Part of a small language model's weights: MLP 1728 SiLU.
Each number is 128 + 24 x the weight over its row's rms, rounded and kept within 0 to 255. Layers, rows and columns count from 0. Numbers have three digits each. The size before them is the row's rms in percent of the matrix's.

# layer 3 MLP up, 1728x576, rms 0.0387, rows 683-823, columns 96-143
102:136135100143152116145188148126124141093120118142105131130171117152151158151103112112117112142153151106087109133115134111172126122151122143143126
101:157132079131131182165106123117142096135075136128113104147133089141119136136130124126164127137108128121088103130138113164151146139132134136124160
102:152130169122140128096121148123137098155173105130120186141143124159178131143116102109159122141192089147145103113194108135153133146092106102149136
106:146148138148096103151071144101145145132124165146102149141145100122095146129133146163111147167148141155095125136110128112116129122105091159102058
094:113100138123114137100121093117126102136134151145124178130130126137103144093139134145158134148121123120102155094162085090121095128121143138134069
100:147111141134125137131126096131167168124168125157154146134127136102158108089119146180110134139125128102127115125126084131095098110151140150103100
100:093109199107121126130143137128141119148107149126125152116136123084074140132128167173124106144177147150148141082087096114090127107105100180171113
100:113147163099103139187148070114130083124181182152159132116138105128136132174116105113150126099143143116160133164094128133118097124126127156097141
101:108158125093123143140101108124126139122110095145126157146161117130145134113123120118120159125155114117113107163144090181138140125110065182121138
096:114137149096135146149156142105144143083143097142138157147130131145099156169099118129158142156169114130115116159146144133165109129161139095113114
102:105160127140138114110116097112103101106124096128099106101141138070149149131114115162085094103121153119152161172144108164132151116114110142117114
104:123125141131075152101053126110145107123110130143145147093135108120143195133128102116115113141131143104131130114109097120089136131089118153101136
096:157156150139092121145137069118146163166144117139148144105137137146123128123115131201153103070153158109113134157146118132132138091144121169144098
107:126141142139150140133124103127098156080109101130105157159174110097102150128156086102155165106114154112092114123129156106144146115155137128103141
103:113102110104096160134130138119154162090102126153109090175122089144107145118145127155094116128140113150134135099092072141096159126137126079135069
101:124166113179126100116141109101187130136184104130128151125127140147144102086133114140089168144109121127100101120152124118078157131151136119123118
090:142119144101135146213172140114105151108146091118147160109128138130170110192124143134159128116139074117106115183107073115128131139117097096168105
096:146136119149136100113121180125167111155145121138152092166116141117125128114149126115132112123113089157121125110171108061122142122134140175135136
098:111096172151077094107119149123144150121128096129085145126148154174115160129170113162147094123120167119093100186161177106075107105152097140117137
100:140117114114133086120152159083145146086139125106110147123134072148122130121138102144125077122109149177109117163175112106146063170119150139125070
098:149088144123175094115153141134088129123153139118143138139138159121169141145091110141164129159130121123111140102145098098110093112144145129127124
093:133149134151104141177081105094139115102102121136129146166139137131106108158145105192099113106087150119138185120119124147141091113149118154075146
100:127108128129154095157092144131139135097137071148114106128134147088083121113132095130120113122109158106107107120101080129106069130140111175161073
100:127086071138142155106102097122115127112165140128153135097161138133123096137147114155133089089129121108119094129127140143153111099100118152146140
100:151128157118105180137180135104119144095093130159159128158134122105132125112195146132112123141115087165133171136153095140152134099119123164139121
106:117142091123107129157173113113113137138098155143067111149103120134105114140131066151121156146093090113094135086146122092123065105150130168115145
100:125137144114153112160144121131154133130119152126118106131134121114106117149148149177127135106118111139104118126118136133104109130138120148133130
099:125165126147099100174121149135111110119118151146157128175146128158121159103140140156118116157107141088101145124094121090162129141098143084162144
092:157130122149126149131152100131150125144151077177200097155131121143152198117125139164103111103122116133122143098133123130102127123118124111090147
100:110149120098136131102128148115120108106153120160136122113145147098127164112101133063112121134087139136148140117124106117172104103098113083153141
101:067096107138141138150122100113131131092136142147161105113135085116180132078151141115115144187171166108146153148147087123081134127102078107129134
100:110140126132125144150117124110149131088146107134074073125116181109133125126142092114118135150112153159115154160144119119126112149126164135162156
103:107147111132136089134107146120167141105147113172122120117131142160126140118155133173140131080114134114152127115127101118094140098101122102139095
102:145093120123144194127073133131140100143140133128139130132135093103169154139117118129161150078136114137160163105139137119128165138126125168156141
096:129166100125149131137139110134148117137139134135141139100123110136108123140104117134120131157138134166128110150105097121143133127119162079110129
098:106141134087120163101100134118137086133102088165148138124162158151129126152101118156111146155084134130146075094134114152096060119177129160117115
102:118139135168149158155105144118111134113137102164137171073111136161136163111180126117146148170150131085094115109116124128120151136137139125103120
092:105129114120088133147138097088143138135111079155141189155147080074105155096152084085120135116132122122125132125127096139097099110111090158118100
099:134108182137130113103134124120141095092118170135095154125164124120136172142102105139123123123145173173076128155118131105110144132113108136118139
101:137164067104134133134139152103133144111099115128123089147127101133121108152134131135121128134119093134117125128133098169106102131163122141121145
100:143110136107109137159117128093133134148128091159149080105125175106092151130173106172127112135131124085153132066144094090137122110176169116131079
103:097107096118118151133153113128118113118102121174107080118116145118104136135113153148123186097122094101133145134189164134125119131106101128124093
101:092122151095116173164154162131092134123137199146175145135145148122111131100151136120176150155118180139131116149138093160117138133100114142145164
103:153104123137077122157151095121062108143161148135157146148145113082129097137116112132136136147163141084149135103158098091151110110122131124107135
100:160136147142110078152173141124165119098151104120132101133125121155141153149129143147117094133112111111099161161147108121142104108070138143147151
102:131113126113110131128157154113121136149138137143107140098125123143113076123139120161143097145165133112107143127156113158144086108169145140141110
098:102139110120139146144141158107083137103119170158112134121156089140159174086123127129104154115143104130102167143108139097143116101145084144157110
096:120090151173111101167149108110128119117111144138121145124130102141144109183090131145127165129118159153138099147127113187130107123136156130103099
099:104101085133122093117096142119153116137177174131111117154117104108092112146153111104157124143144132153117137132121097128136153139096160154086120
100:134119112174146122109174148115156107081091113140164086077139147118144091110108071161124118093145148150120135129114116112142120109167148079116139
100:098152096130109118135142113126111168100116068143133108140147118122109170127138115121130121151113076124154165125099135076119135137121129118095147
106:168134109186142155141105117131095138126089148142161131124155163129098136138164146094135153117123152114116130161143140120160094135139115112114151
099:119167095189166154134105155134124161138139085132126134144138113138103126133138115160107148150146148164140127141119123150128125165166153102139146
100:071142132134095109089147171125139116114124132147069141110163117136114134145141131128131143127184188139124064103161132105095151105105139155135173
101:112159149140143148134160108135156127108147120127152122119103095132157114126140063151155130113148113089156146128076093160119110103178147140126140
104:158117143131115102153146109119116106090157128142145135094133168142137128157150111151098152114088143124127155140133123117095060125124085137097134
102:102097175140098123112175069109107144123124098133143102099126148175116127116153065126080164125127126150153187088149129101117099132129144101171114
102:175122118090121101149133145122130172164154132116122138153119072101103200127117100126117119165114142134169108153122126122164088118140136171109096
095:108147088154132111135083094106120141125104149131099171116118087127157133146147173116149135104148138150137143137113131114107146138148124143166160
102:107140148172161165151148094100145108110121118141171133111147168117124152121160166145127115112179135155101149094147110141167086075099159144123116
122:113151114115183137086139107132139149108130153153060164129173130110134158092157098150102129139136157152094104146165132141118130100171097137125099
101:128128112112144133172123155113093125103148133128099154113145092134115097139139116127104132125126139102105124121168123096127115138125122107123142
087:140131127154143137174169078077146121092138095134125122127138161170124134164144108069153130125095157151103117093128145125122107150100129120139114
097:135127162151110149131110126104149114085122080158133131096139125152171131123062159125085138155102121162133141145142108137141103127096142147162134
107:126145105137147161099138109135132135128129163144115156142144099151140105117105106196138142121101110111103139156100114138082139101120106149122104
099:150135138112156188080135088106119134104151174118140125142155144131159144121112110154106117132131176101106158142148111127140129104133116069149110
099:142116116159131105106128137117118134157158149143143149201148109147108156161121176112121188114102146104096084127151138153104146124141133177163142
100:130136134161105135131099162123091119113120095114143101133135129139164112108138123141141145122161085115103136129119134109136116113157163143112143
100:072107129132141150110129108116112115130133118156117136113131146122084156189134102103094165168104101119130168156104127139140087120142127109133113
096:091143139121084147120166136123114127085133162167120145126150127141111145173128159178194145127158169133132104118161103144141100150104163135126127
102:121118156146119166160111071122145100142133103127136121110124157152135142153102111118113112155095109140100085124154081099108127133160101161110103
098:123145110149125152167171120122078149120159160145153115133137129122095120127132104115109142141142122137143130107128118126110142105185112157094131
102:129131127150128105121134142115105132112175097116169155119133096135138189143132099172125158109128119135110099081137098137123157146096135143136119
096:170141165139153146116183115126134138123119119128076102125125102133099144133106131137140152123105093108127137150109097108180129143149125118149138
103:138123105101131125166167108113140117120139117109118155156157120150167149138098122124096141124116130103136143121172125171132113134114112134115126
100:129096186199110181138148157132174133142137113160140103133136149158144142141121112134127127154132139137112168089126126122086083140118123097116107
099:110119136179104075145143094095140135140099138113119132075156176080135098154106096153118147105110083108101170110161136109113161130135161104116093
098:145141138107142114128163100123171147126182139123125129179139092133092139124129111123141129169097196167137105184144111106088140148136131154094124
098:115133154079155142092143106139128119132124140189101093138133084126149186137112123174150133136167152157137125135120114169130130099130114108137122
099:135146124102135110188118101124102163151146130131153155114124088150142147169146092121132104084171132130139122116144131141146108140144096150115125
100:160136091144120153133153150111082156085100152165110149150120144140113156119140141156165101157157152123116127141122098087114111134186135138165101
102:151131149150130168124110107121141117125132163166128123130137155090140111161105134140092145088133121125095114103126146124129144091129122098144156
097:146083113073133157138167124141126140091134100128116119146150165143169100130154132145122104147125172104153155141107116158115116169159112157128101
100:098121133121136163107132092134119120122153152119105120093136147119137173167166119121153128146177173118123152148136154171183111121135093123113138
097:110148091133093147149193121139127097101088137122161133108126099142167138127104133115137144163121120114139146143142093126152107126138151141124153
100:119135135138125088126070141110097147131149064149140135172133131129138166104164167148159108132138112098152172098120130116114131115108137179128114
101:152181110113090124124079107114122143130126129112101160135170101156140126091146081088097140154134107100058114171140158103108110099156181109160106
097:144116123118166106144156119113132140116176153145139090125141146167139142150156155082119121127087140151162112125121093126147109125121131161125200
100:131131136115150146145137092101124184115135127137105112143140086159143103135121138174122140115107154140135137163140107111097134150140143109141106
104:143126137126185108151110144117129110122096118121124154098139139091104170115167109077131138116141114148101132193133113131129145093126139147137119
096:081169149109116149132138138115115101091137151142127141143157066132117104115178115149153098150157137127106154121124116148131107153158130130114121
104:117120123131129122139148133097150159078122135121125118138152168117150142102119106143147174151182145128130175159098111127165114154164120135176145
102:137164078173119155128087140099132173113127146159147144096130189140156119139121091163145148086110122087099127134120148176108100087129081114159151
105:135096117148141116112166097093118139100136134139148155196159090102110146111164143122114171159162119119152137127162148121070156119102093104150157
105:142085083105129128123137124095154143094108103111126096126155158126123164127101112121141145145090168149110102158134079149144136120134127095129157
100:169135111118136120124139138097148126120125169129130128175121090165119090143162127108182124083168115120117141150115112104117157146142138147134148
095:142150125103135115130144126115115114135104169125132118171118174142102087115156106153154095123130089136068153124070124111131158131133139116076161
103:093094116140109132133131180116138104078133108133107156133131108132133128147110132152128152148180140124090156164156110152135091114122167150139126
101:154126149158102136156100151093120131134121128103149148141134138124088091134128136108153128140092128161124148104142114156137094122155180135166123
107:129150094128125128135125084136116125138147093140103125105140116164104118097145106196138134151156123125150134132117131121122134105146120109193129
105:104114122137145133129098099111096152102152129161166147179182121119119157154105150105134158124142106156133120143148128142104108120154142127159152
087:118119157106132095178134132122141154121122123132118127112128099151119127109168109093122128158159109115114128115147123124156104115174125131143101
101:143094138186142141123119074120087174069159129123142086151134101139121107105152140127105180134120092105098129137111128107137146083126097094131095
099:108131166106140080132104130100136164112105140121130065133129121115156142178164121123114120158089139129145140105173154132139092109106095096118135
104:146137122120154118146158152118124150102141108160120120109147116128094116133146109107136106143165115116125149161104146109137110116128089152100170
100:090145139150125081135183126095125158115123118135078115086141133124147110097112139142153113135097138163123140143118139147116102136132107118118100
097:089115092122135126131139111140107146096147114109127150114139109136180107144127126142147178120134165084103129125105139149172109103115157155197134
102:192163115152144115170099102130089101129135160161100197121123160135095144126113104133108144112080093124134121133113078140113112108122099111119077
101:131158109149109130118134148114129111123114125114086142087165105125144127148111157109146129129104145132125130129122145118071122129146168120108141
105:167131135115148175189152126113136132119165164158133113151156121138112169109161106131118109138105160141100158177147143138059091119113162105138094
101:133134136148147108139155082133127115126167132138120134111161126138150103094127119159140100132113104131119111112154102107125103132149156104142104
101:143169146104127171151132145097166161113116144127126165132143130148121111148092137106119168096139124175076123106109132120148142057120142153186144
106:146104150095085105114138125105147145070111127116055147166169102132105154176142119141174138128116138102126151089144108140149154126139162143132123
096:137158123149144131166154078097127095142151096139102096133163115129107132180144130125149125104114049142117098102133144179126100124111140074129135
092:143147138156132128161156118109112165124145138110136128097138157126142152116117162160108130140123085106134115139133081107121103105122165142144144
103:160156122112154151117115094102079139126124112145149171103125101163116113141161093114092106129143113140097124081106152135091101117119125135115153
101:151084141163124154145097106101126138143158139152138146078138121139127153188176120111113133106079138166149132124147139152098109096175144147133146
093:145105157130151149164179145122132143160129148128116101127161142119122133114141107136103175184123155111123109138133107103128148129127093159129124
108:146151138149160146144140139106112146107162117126141155150118179166123146137170102147062141118098092159111132131110065139134150141127129120148104
098:122121116119137093145113107132116133087119137138101116136159101134090142107176121137158120124128170129117147090194113121102096118120098162129133
090:156083124149144131140143138088099124160136111142148143102130145143151137207181111124167082123160173156092100102108129140148107121152170157113162
104:122137102158151084143116129116143130149095135096097106081103144122112157130160097130169154110117148101141144110137128151129111131070165123116124
100:130138159146107092137158063120141142125124189132118138135122083136163131137131102132085134156153177130164101087110117168146088120137115172106132
099:124154131141121137138126147117142123133158110146074102147127157146113140135189146146160156154120123150142065120159139118161152138106092138154172
102:128133085121095136156167126127152127102163141141090092111138130119131131113130113101139173130091115173153085139152070096091105141153096098164091
097:100155134124119157131149121104132155154079120109125146136155134164135146114125150144092141081144114103119133126134133101178095147136130134157099
097:085182160135150133157131123118153139161174158124155138135132124157097166148077066176162111149084078123082139168100127129144150136105121106140098
099:125118120137123119152091141101088142137170142145012089119152143117076127145118189113134124103113097150092128132124131151158144140139149144157139
099:162115042153111118142100158122116150107125117171118155136141119172092134116098138133161156159108156193100074121119086130163140096155128181123127
101:134106103131132135136117116127159130112171103161063137144154114109135133156172078106127188131130119117153105155122122146089117102110129141107087
103:128152091166129103130136098117132117152102081139092128151125109124128104140133101147089088131140158132121162123151116086154101097070134082119135
099:102111115165131119149158144123097122098144168151151169124151075121116115125139070144123141126082169169151121086096096107121120124157131116146114
097:136134124120182173149149129096093125107127069146171126151139170119147115126141119148125134142131134158110141105147101142102102142120125137145101
094:123115081175091069136098153122131125124168150116138090146134155142148102100158136142169123152113136078097132090133080109151097147133165135160143
103:115112149113100148137112135110107114146134051115137102089120157142129128151117175163146120144155088125126121150116089159116107126076111096168127
098:133108089102114147145146139125123113142107147169095160104155116175175135141162075168134147118137148120168134128127084148100102112131139148113085
101:111153090129157123151110111120097149134128132113114121126150146099104116136116102136163137121150133128159115132134130122153077122144148123129123
104:153132128131149143154158112119105158069097092161160107105129108109118107153162138157133103139132138118128157118107135105104127116093124134206139
104:149096112100143097142120144097117125125108129166130093136133122107088146149155138156086117108172115124177191084163101098176093139126147135117082
101:113107156151143123120116160130140099127183158166095095124139100111146113157137154184157159170144111147153110088145128106095103140168089103131084
102:164126108107165100134115167102116146110162102134133090146154151131072112129160139127139135126148152167136119091131094153107096134123147123141120
# layer 3 MLP down (transposed), 1728x576, rms 0.0358, rows 683-823, columns 96-143
107:141103151131093161112101110091131137146096124129137123134099122102115140114170142132146138141118114174142149107125072128093147116114130097141103
099:116129123161161110116151127128160092122133091131141144099125209120140137138087124121138119134136151092182126092116163145133116109144094123130122
103:100154083144120090156133115114110144116121127113099136094088161137070109112104150144144146125122140089095166161077160121122136113155165132138153
107:119110100149130160155115123153112145136124125108158106100161140099182156169158118117117114143126143094165130129142116150141097128170112089105105
095:139124162127114138078100163152114145146124156131091132156133142125138083106133103108118132166119107128128117164135125137087168162108117130151142
103:124120143179116126087125153156118103130129136127090104146136094137110137171152143136168117071162124132116152100124160160158121103117166119164121
098:132151129107134145161106167127072101106133132164129143135127120150150115144112124100165126118151091127118118153172142107128138112164166102146156
105:142094078105128128126118178149153149103107092095118143108117079140150124148146124131119133091124108137085097084181114063127157134117117119165113
099:156148093156126172146138151073118143141132162157175152087132099122161066142122104122114100151136156149133146127154147078107121107170146068133101
098:130137075157118092107118099091129157155046141134103120134106142124127135132142143146132122109142103107152143090135130097080100114107128143119162
102:137122151117111137101088139174144211127095136130113138119135134149134141095170134138141122138130100113114104135112112124141097164097153121136074
100:141123135153162127132163089140105131116117106131124125165105139130130084134098111166082149109146113160119106120133151159174084115132150110140112
102:113184133122123139091121164149103150078129133111113153134084127115125142138165124085080140163127144132146126123092107141135108131103152110117133
104:132075146134135110132098174166127147167150124138161126100077143111155156131114136142101116136148132186176136096133077133098099170038158144149129
107:109193140114123113103111126144102142130123144129134131090146148122165115135116125115146100144150145093106181146172168093132133111118144151067198
106:159108111125154143161151127151073144122110128125127097141099115123122161186089155120139075134113132109147143113094144112116115137107113194134170
099:162136128124128109185088107106118152142123185119095106139142147112075119147129154127142176146144108129092105124141110130107124120109146134152134
095:129154119107136152128150069106084118139135082142137147087128119141140132137127122148123136129196148120097093141131132177128117125131070084118132
098:120142085113156158150123120123133093122145136132170111121098131125131117143079116085088177104153110143178109111080086170163127147132132118127136
099:144117126148109181119115120114096135144097097110147147138149148106176116119138184134090122110109120133188142120141110158157184087146153135154163
095:161151079090136151102155152091094145140141131132120127130176080131125137149158101134100121102118117106112138139122182128161165119106142124108133
101:148131143123129124162168167167120154153112143108136116100148124118113170157083126133152159166143107126150141144128111141128156146149122141136133
099:120148120121121118162149124095118102127094147136126151171125111145148157113121130124148139149170125143134112123132164125092127100093121100112164
095:109166197137156127126168125166131133102127134129084130126121098115135170119084132084143106136162104096145110132113128081116132178133099113140100
097:113108088152154058180113122104127128163136137073109128104147134105119196171083120102138174104170151072146099144104155102104093152121123121139130
108:137116134127096134129112133103140070175151118132152108103143118116168114109156139145152123121142178124170161142084137155080179109130137133138140
102:162123115124135125091104156087142123155127132104154139147138126160130090116102096096105117137149139126134154119127088114160148127133161129135101
107:115091097109152124134163141134139118106127096098066110099141142148132117137079127157121137122118094135127142109176067138078156124112109172110139
097:120137185147123125123130143104082120159113180113106135120118115136123103114134088096136154167117100112134119127162118109123102132130116148131119
100:103083116131109090114128094141159152099097108108127142140139091119103110180150146162157141135165102111089117131147126127142194136112156159144129
101:165146135147138125154127154091090131152147107147128164138133125149094123178153099125142129088135152091132137138084131098139122142126139123137119
101:109117135110133094110147122142121136151108145128149168079143079121127146143112152155146076120141091111156092130115131143156146102130124097128125
099:162130122138114124140106080139089123148142163096149135125127141118117118139139095072146123123182141143121159134096125169083092133136177139158157
102:122148156120093078136173130098159114105168107167132119109155131096124104138130104129126105160135144102129119171091145137144112122108130100066139
097:179090140139119169115124130156128151113133160141111111143134143155151139111134126166118135125093145130140118121161110167120092111106125156106129
099:132113121154110122113139145152131129150146185079120114143108103076115143160146131116142132125141128146104182124142128125152176099122122106137166
100:151124155103134093113128088137140143125093135067119089157159105121134108133091098113118097098136094162126186153118127120117086129088129095118153
098:150124102145169121101062146177072155147124164112145117129172167124147088130103136132123154152143121125141106108154127146121132125112124135114160
107:126134116101134128111152117160113145137141137138146094141154149150124082135144152148127118146155095115137155138210122148120111119178162153118151
101:127120175138114121128121135154125111134165142158129133092111139142101169072128107172141159132128178143116153116131173106118164128122188138150103
105:162140136161135097098103082172120154123124154130076149154160132135156122064097149116135070109116152128120160112147099158112172086117090124110137
102:150121126099119113146100185144142158110090140114130175157130116095155135129136085102144134130139140172122108097087075096118128099111107127116136
103:139108090182155116092128098082192130157116101156118105148088097140134106139093150133099121106128104093145143145136125107165138153135084095146087
102:119146160145102143099121136133165154126130101125115101113102122198140184132138144129138097138101124106148134115087150141116142157089105145159125
099:111098130091123128117120115173086092155080148117168156123117146139135085125119091137127140129173131147141105138134167155130103159162110105151100
098:130145111135099144090132123148134128103131128095137122119132118146113189131084085129140144119084127135107104104133142128157168110086143091113139
100:178156147112097124118105102113175116192129106120118200176117177140133069166166116093162119117122118103157119140145124141108130144109112089114116
099:135134104090149134110139178148102182131154124159091129155131171134125083121115139129105131173132076144119150136144094100152133144142134143125122
095:146115106115183157097137150136131135089106139148149134135120142117146152132116119117142140132084101160129181131137138141132113111158093117149105
098:111146110114126127169074102108077148161156164142162131137064123108109178121118161119087147088135128125111137097118111153172121105145150158140110
098:115103159165114145149113107129136115114133181167129113121095131134174105094116133156097159125142141151146102119155106167137125125152144134155107
099:120121145115106167123148132102138125148124108127109121129141129109151106101099117154106134173103130089157153107116090121139155116155117099146151
092:146108142138145140108143140092106067117129106115123108097097114126127134123090132143146128089155135111125133122106143130140127093088116149136115
103:134104086118186118161139095115136122104133110077193134141121139103158132111130149159102120107150085124140167114136127147153148091188139121140099
096:138138103157101187184129177094123119139142127096087108128177124102108148179189161110123136132131155157140114125180120098167146106097125093152085
102:114144154124162134099119113132153137131084140145117110173105110129111138120143133106138106163141132159151137152119099151138167114103147133151076
106:134149140153147103099119166140137135126140187101090122144130129057153126139112160122153099133163155109096101158154128101105101109124111146116110
102:122135138163148159156118112120138142124113155134131119104148160132152115113152142115095119144135141122138139106142138135108129106141127111130149
097:167083167125166104142149159133149117112156105166159116145134158153123153126094083141125081152142129113155176100118152105175112139126123119119137
106:128145137100136147151084154139119119104171162128107156152126127118132092138118100154131142139088084066158116147134128170151154125137095110113126
121:168127142084151128050141161176106128170154127148116129107120123158107148108126107152115127149121084110141114118152131138095105135068115146120100
103:097106136158136116097131119125136115132122144114146141131111151115151122125120123140168125147117163155166128170135102179117164094105104160161129
086:102147182112140102130123185134123119172152154152127106133129159136148125123131126137111139101161116122133141157161136150113133150128116139113146
101:141119111106131114109137168132137158162109152124096102167162110125141108115145115114165107122183120091125112105124138117135161143153110095086143
101:144117134138095149145125143123106105202142146126110110141085119110128166147145131109130139149143173093174082124169134086153136152121110089128115
101:142140104151105073142135124128131127137110081165130102121110143113093151122153128130125134097134111114127108124114148154111110136107134196097125
097:116142114138162132124147101141154127079111091121120122068117119107130107121150099210133116123124120135127120113054121156164096134091128142120152
098:126117099121128106112127123128173107107145167137097132081111156098071152161134115133133095137147190107122145122113141133131145104091107131155134
097:136118172138143080130116107109111127122144142118164132156163106159126104134137148119146095092168133129128122105122128142110126099149085132160124
093:159145127103151087162136115123101091153152119075131149078142145078127131165127121100087162120166143130139153144131145169111155088151142098139127
110:119124145087144104145134147131058164127144178122135145161131104102117121145119159162112145152164150126163157139108111123120167057129156145162157
099:144126088123145121153102147112182101137145122150118119130144141135154097095110156062127124100094135120120146122161148159115110124135121131067089
099:091111140148104108110159134124156112097094139135110110132105113177130108140179158126109162101115146139166120165113157129122077097148133133127139
095:093135093129109114137092132127127121152128095113129149132150159135152087136123106096137113103131160113105106148131136155091148128104115138125142
105:122139121108115098095092173123114154135103152126120129111102122122152157122122156159156129134156118137138140120136127098148123095118143150141144
096:113137078067131106157116109119086132118076099091136150148129119104103111163123149135114130106130151122141098150133112129120150117139128150142127
098:134135136092168179113158146146120095124157116167160137131143092192130174128156203145159142164102113125105073126113140137134116111090139151149159
097:110151153141131141120087138109109112142109107142114129087086122145122138141131142129174137083151074114084137118129124135142144131111129121140157
098:098123108152171129116113121150139128132130117086123172139096137183133058171161124114104131120075092095123144107133099104102131131102120143150140
101:143116132133114099141135154115119160099057110086121132111164146130098099112113117128153109126145126103152100155125108188145152108122157153101142
096:108113140129130116144118097184155105161124097107141133147151129131148118186130119149141132092105107160143139116116146130132152105101076134112140
101:136110112114166054141108156159143128133160082165129167144101133172120175129105140125127151146149139114165174179140114111177119200099138095139095
096:081094124142131104128093133099125115142114154147137114090141092135111156097111148119137145123185104127134108096153123127106111146169132094091132
099:113093112164136098111076173133113133110099119122125108193086120148145106154110141160158118123108060126144136111132129141079140099133112120116115
099:122136172149164123094100121119158160136147101156106127146161183126096128124113127122107137105128169185135124112118157093111143121162104105123119
097:107122115143137141134132117149123113146127162103138134096119142170156076142118091125082132156102128147094090115144130146184120104139116112093098
100:091062139124171132124159146122148117127132093113138102128115171079111149160118195169131147118120165136150130104136110109130150124134059129115138
096:134111114130112117123126129155127135126086131151146144130131117086129131127097094160153142101143127094093144120118110094096142118120137105087099
104:152146109130132140123106138151115096166096151125117109126135164157134131078143099121133121159108139109122141096138108131128128110158117141144161
101:114085154111090130097115135182137151119147134178138090178126129131163119177131168170143135114104129078126135114134148102145116141121133120117121
100:155154124155156127117108135117160161150131124132137088105107169106166128132112143095127129110139092079103109132138121105137117153074158157152118
104:157135141151115095128065098147125138132129111119127134133109141134107128163162110110125093129096122141109106123125120139115140101102131053116144
099:137076118081117079098182116112122085139162126115131122179146092132083198127103120108108104152110125129113151136121121118133133154124161148101113
105:128160115153132116147113199113136123119129150179144132123153155152157118097132116135066125080095137097137153113126113133182133137138133166123099
102:086109133137118140107086125123137113168099155167133133102116107113127116129126144117125113091149110080125189111133132149152157151091139186178134
096:099110162181132127135117137152101160115130088149114110130156172085135164132106133157088144164084134143140116105100107111118104115142111107141060
094:138117149127156130182126120103157143112157103128122149106146107162153155155108152092087131121129145145157111137134139106157111130130129155174143
097:107105106141142124077146084135108120154134119081117113097164119162103129118147106140112145124101106114146107092167146124130164101128112089111132
096:127121118099146122160150112138141146108139172160132101119134112091166138143129096150128147095148160148148100132108108141097134127109113102115143
104:126118144141121145190130147111129117128152153121131126133132137125146158161151130091127141118134150150126120127143123148128128114138123120122122
108:118132161131160165086164161151153100135097135148114126128161112150160060134135098151124136144144126106119139117125143098169101123121147122112093
089:131116125134134136152104123164118122114129145094114086134169175124114121146130146130142155119141114137145103148152194126108143136091130067141165
104:137159155090125121079143193143193111156095121117144161124180161096121152089142105115122105141126124196094142140146103154119074166140146168135142
096:152117128153109128122119127146095129122150115115123162130126119128087097119149131140130133116138123098085148153123128110121136153135134095105147
098:099133139145121109135102112117116112158118154116150162138120142081123129140125119130144140099139149111118099155141092114087143104139162070142097
106:146115128147113170115086130158136157110111095135151176138126121142113164150142138159111131137153137173123091124108093086168126150095141125114150
098:150151116107125123151128152103194122146124141134150118141146148100096156153127115143135076151151104126141101077138108113084175160127134105105099
100:113091120131160145158163173101110133149137109125147104150130115118151129148107151078102135147105120131146169103145188114149139146094137203149168
100:130117127157164124118160108124120135153154151132158095135092165109112145106153093132095121138139111088141115162130096138145164129104131140147135
103:117083133136113102155128114146142094149097074117133167096098110129173113165112114122131122118125144118100179134146117121156196126128094148149143
098:136138144116099092130138161151091141105112108159138098121120126129128119112115128110077137152120125096158107126070145184142156203107128165153149
101:160151145102128103137154102149092076138144129091148084110110110125198106111107113157068162195164124121130136131122097145131112160108114133133151
113:123119108172114139109094171129115128129099114126175123104095163115143097161141120108098137130133101154118104143105124103116114135102154093134134
103:092125125094143117118103176185150129070127141092156151132115140176167131131148152149107129171152189122125108152105148079164126107157106130133137
101:108098186144127113151144143176158136137122117136087095147131145144098083140131128161139166129116135114107148119150161108155119133116110105105120
106:096109132127134085134130153128153124111118144092138097156145127114131160123107162126110120124161129121120189136118134096103138153102106128125085
101:126118125094147096101143115124123135080118109067116093170075134140131110121092128098159090140152138145118121118098091097121111084113151100115102
096:123147117168142097140084110138131130123148132136098142134108118138149107158110148120119118111080128128151129108139127135136136168115115093108107
105:104113099172126132132128096089114119121094129117112120112135080117149118122106109131149132148134177112126104116126168088136076124163108117125144
095:121108147103120121119120130123118119107121160163171162125093113140138114180175149120130101122127135142152107167108110164117156145146138098122119
095:141110178117117121140120136177126133084133151115093121134130143145108084142124106124138175154099093123135157118145116139105107157102105120158110
109:113141125155120168123110123104146130078152130199169132148123136151127143137097146147088158142115115126095127133164123131148172136118150119132131
102:127164093121182133118137142110140091142170100123145127108155148142106133072120120136155103131120115162123134176176151126122142109130134085116122
098:131100152096109122143152116116145096150111159114148163093093103094177140107072148142167114127104153138090174110102129138120109119157135137134101
102:115112134109133145118117165111140111154113130160156128111150143151126091110115138121076111138118109119147178102151121129149137145117137119109139
098:156109102134123132125149149150118121109119116122120142119100119122117127146127082126144168147106131140136099138109120154115150092125146099107130
094:134112090118099115118116105119103144070090122109160115139142102133132123094183158129129155085173127153142121074114124118127164109164150114136123
097:157122120091149129140122115118163112112111115156156145129099121138176111102108118134129145151153118113134147109162107151096145117129098104109140
099:106145136145130128150143133121155113089165117140124118146116130120125153108136113116092115113101096079157148157119127147105132158112144143124085
106:084190190086150104094114138148114138128105144135161084116160131137146101075119146103136157136144142114139141135125125101147130102124124141146165
098:147098124157095094091112133124135170078135149114131119113137133120125171087132149133138126115113116107134072147132119175139151152148118125132107
097:126137108090173126124166097150163132124147117125101090157129148127124125111086116131093114144153106068114146134183115147140124132121096144130121
099:127087117160134099143114091146116157140148140119101114108132164134082133129164174109152177081134156113134129188123135146097153104158123113146115
096:128158144110166139138139115142120121108131088141154153092122119132141136161105138135074142112162118154137117156150153151122155115120102116105117
103:081156096179126144123135120110114162119152182155113162169132134145130112160126112101106110159144163143136107124147151105131126134172137145152084
096:147132114183131132094100116142106126090149112130153081109149125071099135129096159134068144154119133151123124104093170184137159113113128098149168
100:136115172151128164117127145134143135097142132136133114168095120148103128111096119137111143125153131136142142118138122120099157147130128118100103
096:100139087142103159145179154129104149144177161131123131134137131129161139116097128099112133125156113165197128120135108140085121128147137149110099
105:139134148119060135150094129152132118128150126125110151109126110111129110099140087078169179159109149162074106142113137137140127122130132159144171
102:138121169143119166123135132087110152155076116125122154107123147110120109107099109114148091108138137100105132157123084103105136129092164149147178
102:137141154146121157092127135082148094113138149179132115109104110110101145147097115094151160158105147136083156175153150092109139105138171135142137